config = dict(
    positions='rope',
    rope_fraction=0.5,
    qk_norm=False,
    tie_embeddings=False,
    init_std_o=0.0168,
    init_mimetic=0.7,
    warmup_steps=488,
    seq_len=2048,
    train_tokens=901300000,
)
Each number is 500 + 40 x the weight over the matrix's rms, rounded and kept within 0 to 999. Layers, rows and columns count from 0. Numbers have three digits each.

# down: layer 2 MLP down (transposed), 2688x448, rms 0.0272, rows 2666-2687, columns 0-111
# gate: layer 2 MLP gate, 2688x448, rms 0.0312, rows 2667-2687, columns 0-111
# up: layer 2 MLP up, 2688x448, rms 0.0303, rows 2667-2687, columns 0-111
down2666:530514499499505473491580499552425510477542543474495561481494512526496482530459484480488509511525489546527452493512499533489537496507528502565465502481542456472461492463519515510500497559512483404492468512516546488521464468495532509531491486497517512537492515487551550540464508520522506498547474502494500484512477466504498495503497521470
gate2667:482509480518501511540504519489500498497477556504512503491515492534476500508513491481517494483492514484517491497494491526501508532507502528506512490525497508495492518515529508505487504466503494484513502516487475506496524519516489486497506532479458465495503499479489501507492498520487504522519503505526523514527509458477469491508502520526
up2667:514510518512490503496509488480498488518517530507543490493503507522515490510472510498509508514514502512519517509499469478456484507486470505506488494526501509520515512511505515510488493506508506485525490497477480464518495485512493512515500513515501484491500517489490526489494511521505495493486500484488497495491494504487489494510506515475
down2667:516486498493483492508512506499513495519495528504503483505499499521505510521492471487511515521510513518506496490485513485501483491518512511517482517499509487491503505514537505508505485503495477485516457496490490505498516507524513490501485505495481499504486507499506504499511484475501491494533506503514506502497499508491499512504473500509
gate2668:572517546455487509460526482462520544470553490519511508442516493478471483498443491539491500474489479507515540489445480565440465526520529476422495528547470526499478477470484552485503494513515504458457510516507507510524540529551508504489423482500525608500526533463509536516474466536492499500507480535490461474470552562491477453522520467438
up2668:538495448538491451484525533488449532475576505515476519461519515507514521504453435443454525528477539556539462480508511462529540547481444488511465512503462456525500481508509510444484448433500494428563416504516484499576507519502493484545481522577482491518498502492526522494514522556512487499506507505508537540505492421489498510483471525526
down2668:496503472575469530462507508476394553517479499490466534503533462542525482465450508482472524522444508537504501510510521441560511506468503487504442520453515502477470543501513484517449489402497475522514440468515482455580522510484480490545512500513481497557499525526513500521487513511546519484429492533495458513515501435552512512504477556522
gate2669:484467502478465564504440553434536557518433512516467523476479514415498471510434533491453468602545549482513478493503513536499513502500469509491594488541497526512486550490521512522546498533518485481527493483476457500608478568476578386466436521444554411421548544438499526519544522532481493557471519453526486531514507426508486520493489481465
up2669:472506523484477548496520500533492520467541425522545562547459494531486524526483411528552478488511540504574547482452501458467505480518490482555495462484486505508510499469527478429468510466499523504476494539504508525528509497483503509493554457461573474486470528495515488489470490497498496453508507456493492595512492469520506508442552484493
down2669:484498516491474576516503505492524531526464473471520515509453501525490489537419496458502479545516504469561529469483485507482556477519525512521578482490514498534513559483522461504532529509495469507440494545482472513565484535500547452503505516448515495495532551513517552488489498559480462503471514481508505544505484454495477503465502485455
gate2670:510503547549473505540589509542525533422504466502516542509511434540514459495470505527508544442473484426545491512578507555578485573449465510501482548511443443515504484485488544482494431481535474506484528542449456552523504517473473472466519463548498564529500497484467504498524519483504504465452514477427491566510477481543482492502504549502
up2670:554523526500514539535503494480492527402479511501482497493459453598553417518463484540440524472526561502442414582567458564497496494499525521469494510516525495528537529520493553523454551507484455509407551487620477529425519561545500471498516555535494553511488478493486466525501505448472462376534511463465442474524547445497532463494423494427
down2670:534560533483510536526489519477485511404487486490480496497490459580517408534451477528418542481519558525467427547549452533527495501538517526489489498526511514518558504506499549508451548507470458517420537504638488516444561530509525472491544533546502513540508473490509477507490533452472475434556497456465442512501540423525531454475461501434
gate2671:499524542516496492509532523478532531475433483496479521481500517480510505475478460526489496514505498439453487501489470561531481490497465510436478457520504506555499530483448528507473476474472467533495544493503470466543474488534490481521497451487492506489489528483457507515470526474498512518511461472530438514511474551520508490457504507490
up2671:532514506466422502453529501478470482541398528506506506481490478473491506483518459523529465506521515544486539503469514476469492498475523449490499522458509542511507468473462503529497549542560505482475497465487469503530504506505474520493501550482502507531464529521523513510480527476472522476509504532444505463501481516460469499450500436501
down2671:547501523485470467527523532508511477505475510454492502467479498466512515518494472493482513523519479490479521509493497535533501495456493494460555481508523533510482489507499496532512540523506466538482527518520514459545507500512450515484501508485487517504483508517488500478514485505427547520523495528519517492484518533487489484448471493496
gate2672:469458420497529469455419495522542516522537470482469500544477441456507540517558447435485475539443528564456516521518567474436469538486503502474464542532526403474479560470500386648447495527587445532524437449576488520478519497398475515451475554474469514417547481436417514498521485576455454470523506521483529494439415481465476512477522445515
up2672:491489385497480446455441586561469646505528448487445463519497551534462512519561463509529467564444505556534405512447516509523533501532433481540452558472531544494463469452504481545524506551528490534596436496565552513422469506441431468542478533543508466544491464470467505550492485481490519563485505468489501561481517471548495558479478512534
down2672:452548501480512552541546541540450618444549498531534520507482541452487464561447468554477492497475510475639463487492448579514578430447430476475508484473430556518508468522491608426556506511479522508497489536460527545456467500496447466529472447567464467573435452541501490503454438472509495524435483478541482517507580534597483496580476467459
gate2673:472575479534459408594534495516545487520454510525476452490500497489448474510569498447614433509470372513546570563559488497390516411494450578496646487582438488448531528522485418510459416496561488548521396473518528529575558412646362476450537464456431568465564551569418447472608470518433417577494420543559379538449407519428562508402402465537
up2673:486574470563491435551429562492458478563460516425461446468538482548499517566486513450526428607451447535566582535507450522477552442608449526565560524483540516493607615498455352420581478552425498522537459488537502458574502524641429632528512444481450521489539627486508406503534534522409422475591483492538492516496491484446540513411410449539
down2673:532420516461501577449458505403446506467548517437516504524514473530572586507438517511388552519543619489508486391436551486610498538555528399548365529363553543537500418481497543464592600512404482444475647575445498415455446549405605620601472537522610478470452458455618531551396678544555544394478569454452615484551621446561428507560519504493
gate2674:546457560459521519460434499496500459537512523476508544568533525508516553498548507504512519554541453490500496524469524518458482501543489475549475574503490465508493467486537495449513504549541470441494496489504493494541510515499489519493562503422516534533463517481488472510513514491482507427529470452485519490446529435499468484491481464484
up2674:382529429506494478538494493549524546499504472478508513506514547488502508502534468513454494471425544434522460537488495477567507567499489485484479534522503501493437469494470470537482500486542461578480507492518493562512488469475450509490520511465476499523492459526475483530497507515542527513479526540546456561475543471528480521453541477500
down2674:497470532522550482483504509505477531555481473511486548462469530498534482478498489502480464526508488514474457462492483533501533498537506415502530447464446504527540489425519499540504565458509492403533511554500468490578472482534485530542463479465491493490480559471446549492470475464469416579514481543502486460550536520515468523538451496498
gate2675:508470437426494487527593516512550478506406543499531448530488614512553458434498423518585529526489479529371453570616554474502587529429487415461522430473485435500538467539460492490441539499593462518417379503465473522534573537557503472467453508535512409447435475501498540447541426594457564544389459584645533511515474575507456497457583485468
up2675:524516424458548447477499544466446515450534537537526557624589506608499411535516530454455582456553551509421502391384563546504470404546484492416542472605420448452466483518551496514473462425482485401605518464627561548565419502477511419648441550511625553519535444569460497444526443614487494588499561514605491601563479452533564401429481545461
down2675:503471431467543438464536509452443524469535532486483581672623544603528414539491550450407636447605537477446511342352539530478491436630489467414586483666362440492491473531553458520447471422486481356590551475676533569582397526521531389715461546514617517581545480578500545443491461656450497570487563512578519614575471431525544443456455549457
gate2676:514481547509523567461485520441472498554541509537521528517445554512516542444530528566456502502525497502475549483525559515459530544482504492510487479410466453485522454534470509520525510527496493362426467558480488517518526550537539460510489539551539434489538502483563546447452492479515469463477538465353509410506487501545506486511550562531
up2676:534497504500532525449496557489493538554522510545450486515474514549520503483514492535459469510575506489514472527480495517456541528512527497469467538470555438440457489494529515529498507563521508468414482454495519494467522519474481508550485532505539442509504578447470563491539494488469485566510503520467493494465493479507514515453532558504
down2676:471487456499451510480427465455540534531504521477411523443524514522533451458520632478489544494492545501475511558499500463422506430518430496533507537503487481500459538546492507448420505511495560559481527495539527445510484536453478450468511485482520524539541484483482494500440532472528497501481423473508520429511467489560455448484546411557
gate2677:566476572492512546486436474548479489546483510533554468491529563523519535561473506520515479551565490611477524493512467501428588495472476525524572479476472530515538489496442540581502551527476522430483502516424505499423489452576497470524482498518553543494431476475519537522515534478401510582482571471462537484535484473518545481559482483493
up2677:486463430436496591520458508523524453492473464554389505454536511504528485468483519481472489545643449447513474437510581554559389580530516500414559494456512493536468408558454431504495437528446471605508427476547481518563508494457477403464465552421632518461474424517536483440512447491447520618518591478500463489431536455500459547459391479490
down2677:548422563502559392468611488494479563513542564460482473502522528467470473563480485497479543500409548500430545515487418463433592473493457460566494560532519500456527571494531538471566503462539515403494613544435536445435503518544492556552527486542375514524460551470488497554508471540495491487439458553531515564559503584510530434577524497507
gate2678:554417455526468461398489462452504552513488533344538383489541562554492565544575525480464460539471494473561436532437399462499530461546526479556454531400512486558576519529486496487537497496432451431497578421488441466358500498507507571532565429520441584638559605458527430499467509499558459486495596390455472470493633436439473568434423504549
up2678:349513515550597588476501449540424490493495401550398501505512497515463460499463491509497522474461479542484435624435561487475466534525560538593442402415495470516519622489535465515526580647457434604544522561484488415464493472570494517454479448546503549566338422571525571559480552380534437413516497484482513483460484542567482519575508566566
down2678:582477492422447426520496544432575484482482541465548469479512550529520526483557539512492529497481510468532529430570430500520539473477470470443547591636453541464472380505476505460431468335558541403485524406549450607478533474475489487560533494477535458412635585442516457434488395666452535599467486510502509518501546435449490476434482425460
gate2679:494501507447471412560503542545452445497406399523545511418476514433489464431431475461606584482480518531565410487478479451524400564500462573419600518564503510519518598454412533527469488560501539472487541446536460475466470498563496429547504543529427437458475525478505444550487509459435500484514510537594533539547523479522449507534575528494
up2679:500521482495415518528504477481506487588471600565557484514467509530456476538523480527475462461470428472505564564501536467537490490474444459514552486546507494496481379512475495525493492471543467492465428516443498558489538392455470510472515483534508544476486509521489493490564456539494530447420509530410441550489453435520448561495505536446
down2679:467535532444468440561547577537470442508478413521503504447469490461503463479467457510616563527466519551542472482482471429529396529520493604427580511588553513488491572430434538519447506557523497467475564384516427465463430475532471464535559513524435439490489537493524458524511546481470492501528497566573527575525519473516509505503522518466
gate2680:503488526447504483460545498463554584537528599476482525549531471487513533495538485536513509381476450556453600478513558597412465528478473562524525481534514413525429552584562490530529403524501558471513457517502516433465460466436545489514527501516507491494492446499511514521456483451524529469458511494477531535500463434572496465511557532532
up2680:493555492519493526517435527508487514478496550443529520535591523525527497490529426523530459516567501535499504519458535470453576489525429526524511529526449466473501502586543524487498550489438472478558539524480499526503563580489525500531507569506539507584573463507572500537478553517453522506526470434451535470553515407502421498542490479468
down2680:491513512539466517529445528540479381543431413514522492522524522460472466481490509514510524545525545406533468480446466473567542410473527447453511519480489572463546470450489506488410605496485451539468588447535479539535594486513475486428489555512480556497518527486497504468563483552455470548495437447509474451501523541458483533471485442484
gate2681:496500508582443505462493439553499459522555520507416514464555505570546485492612451521513484494471644557482463548446497525464519434520489491512408492534461366447471489548505508477429547487489500485468442536545460489584444556520398478521525518456525512506449495518468526447436534488480435463458415508471577591446438547466528455406530470441
up2681:533462436453500517453530474405501584494518499481484504525495541465538505542546448503533506451517475525487511432539511478483539471507523508505485515472511575521499514496554457428499505502552525471492517466498557524493488539473584450492544568450500431432492537475521528502415522472475498594516437524578452523500524567515484538417445481506
down2681:531463464429500519495567452423516595487482454490523448494510565439477473533482475503532507469529412488499563458579483513508530544474557487499508524454500586533527497508482460457534457486555496512522581477451545497451507510508582486474542514460507486423529494478529490536470536494453540587503456531555484445525572538536479541540505528514
gate2682:478527465482459451488526409507569506501529476471549555535569512527455565451451468461467619403551574464433448510500493577498449511484563453453375460520433405551484469554567548493422509396502526455531476494547613426577554470474416495533527581485575462469605475528492358490499471475553479513514435450522521457529452541570558546507539543562
up2682:468599457504494445440515435511464488427481458498547492490611555554502556552498535479486539479560500461560530491511463493515476536540445475485426481476503489479579511521482507561520467469468485521552553453492560487518499563518437560560483571503554529529531476459500466526490481415496481521589493409525585410513495525467494505550525516527
down2682:488470537534522513551466551509405501437487518544532447497500468494542446592557506530497404561494414521527585509480511455544569497472436571565601549464595606445536497427462456537609455610495476530492521510433431564423404541549583500507468452486459504574430470471519599567515441500477518441471530531488512485456504470418461491475476475417
gate2683:483479514501517493521508483520499518479510499493558497506521486541502517487534451501476539443509516466505504526490514508519502511512513489542498484468499457483462488504484503495501480532476482500484496500504488471484488536492498520488494511473483502528465496507496515501498489499526518459484466514500529510501492486499494526467532492519
up2683:477522498545478523515533498527491474514459512492447465528496543526504486510478519491504514507503489507547477480507516468517497500507515505522501500530507503531514497491491484492462500477496508557509479528448498542533492487484475463507509522528493481496493491517525532505504474477483520556488481511472518496486508480463527526483464530501
down2683:495533472492472482498526484491494492520474516465521518508518505499497505485522461481467477511506510518487529523465479515512508511522506553534462489538488485491487509468490467507558506505461483457481513495517495525488529530489492460502487492493500510510510506484486495480505480525477462490505501500495496522530486510455516496430492493471
gate2684:569470589511509591523487564520578461507479518462510464573461522439467499508530452422575509426515428430499449486437465439603484428495458479513485459443561489507500430554477389530484542443468527557545527487585573592451527451443505557545473475402464517445556496434455600451469478560444541411562455449568534509438549460484463525435522493574
up2684:470432495544476469464500634449491498562426472465506425490500567524538561546533480466519510495577518448481489491488508459528479517557480450525513469452610567474552510564512454495533559504439482514532509453501525469458503483525451552572462507398482540489503468473472493502457501463418584461623509390491500459521523501529446519482389462613
down2684:459454405532433416480499508426414585572510436537505480446524480566564565512477504549475501529509605575495527491559531525418490547500467528564525548522461573436504536458545534469546473568536466476477453503401457402525448532536456436474481535487528502534430480558475441590474564421488494557429530510445483408598525517571495543486437439439
gate2685:523495421500504473482479471497525470540456494527489531530527542470497503482546515516555512470545433520535463482502540466495443489498516472543502508496512462523529517474502518499536521515482460507512484490543461508479506525509476537495485473450547485477529527497506484505535505517513539508499430482470499468451467504523526555486510570455
up2685:460516450512512529486476473500524574503506512479478489509538454545505510499459525471520502537501505519530512492525523486508517511519533501493485516473498518497495507495491469498527555489538467481474491529551507513469486476485533507489513501522501490504508496489519461491472531507525510475516541494485501480513499510500499529528511532495
down2685:473479535508518517502503516485505522498509492515498507518504487512517518506460508479463497515431520486493485502509505477504519458498494523495501504490472524451470495517514474496473473475529498503501534488477523522521484498491532507497517479511500508514454512505493515502469467472499484542501545506509477509514524507510506483472514502508
gate2686:478482498523513494492512500519489514503555514514487469489512482506442496507510525494497482514482503499487478532518499505503501453507546493527485470475493512517494497530528490495497530495490483496489449500457532493507521548538529490463498492484501498479532491520531512556490494527478526479472507470450519465515483485500457487538433495501
up2686:487464524468447506539515507515502492487506514506489508513497466498501484506524525459529510501484473486547532491508479461525481497509469528467498524489494508508540522463458470500511484524492497539483522503521524490488516466496521527516493491527519503494484532493474510507508477494535522527498507483471491525497467524509443551511512515478
down2686:483455519503466480517489542488478496497477482502506522487476476532517491545500521495518454474511502489477520452535502482495460519550505554509537485546494501504493528486504483491516488529477512515477476487509501529525490486487493515501461496518505554468482511505489501477506525465490513502529460517489498487503504510507494532540514506464
gate2687:488457529475486545566588410449582517439550525547485508493567533486519481374491477466593494461529464508493513514515516501432525569420542474492544520514502475566505477522487560501481393442584438433470439515483465528536591555525516413477532526537503415411420509547513612459560465555419472440407464530466520526471493501460440487462596470491
up2687:442497474462595513407505533576458625484468481467491555584577538577429434510586482485568460598567349483464538440457539423437425394532470371488393455627551497415560500479556448468541495468462509617542478522597391537583472517538564416490353506387681423499482435600489509452500415624485514528437568465374479597579559491548590508452583450347
down2687:477488462470587531427517524595469634514462431461469514570566555551388447516574467459629461562576309470506572426417595464405432421582471305479382446658609489412565493512521420462537453448461495636531447538608424567646476578534553379506327562369715446511504440625461528413477425661462522501428589459399505598588589487545534535441600460362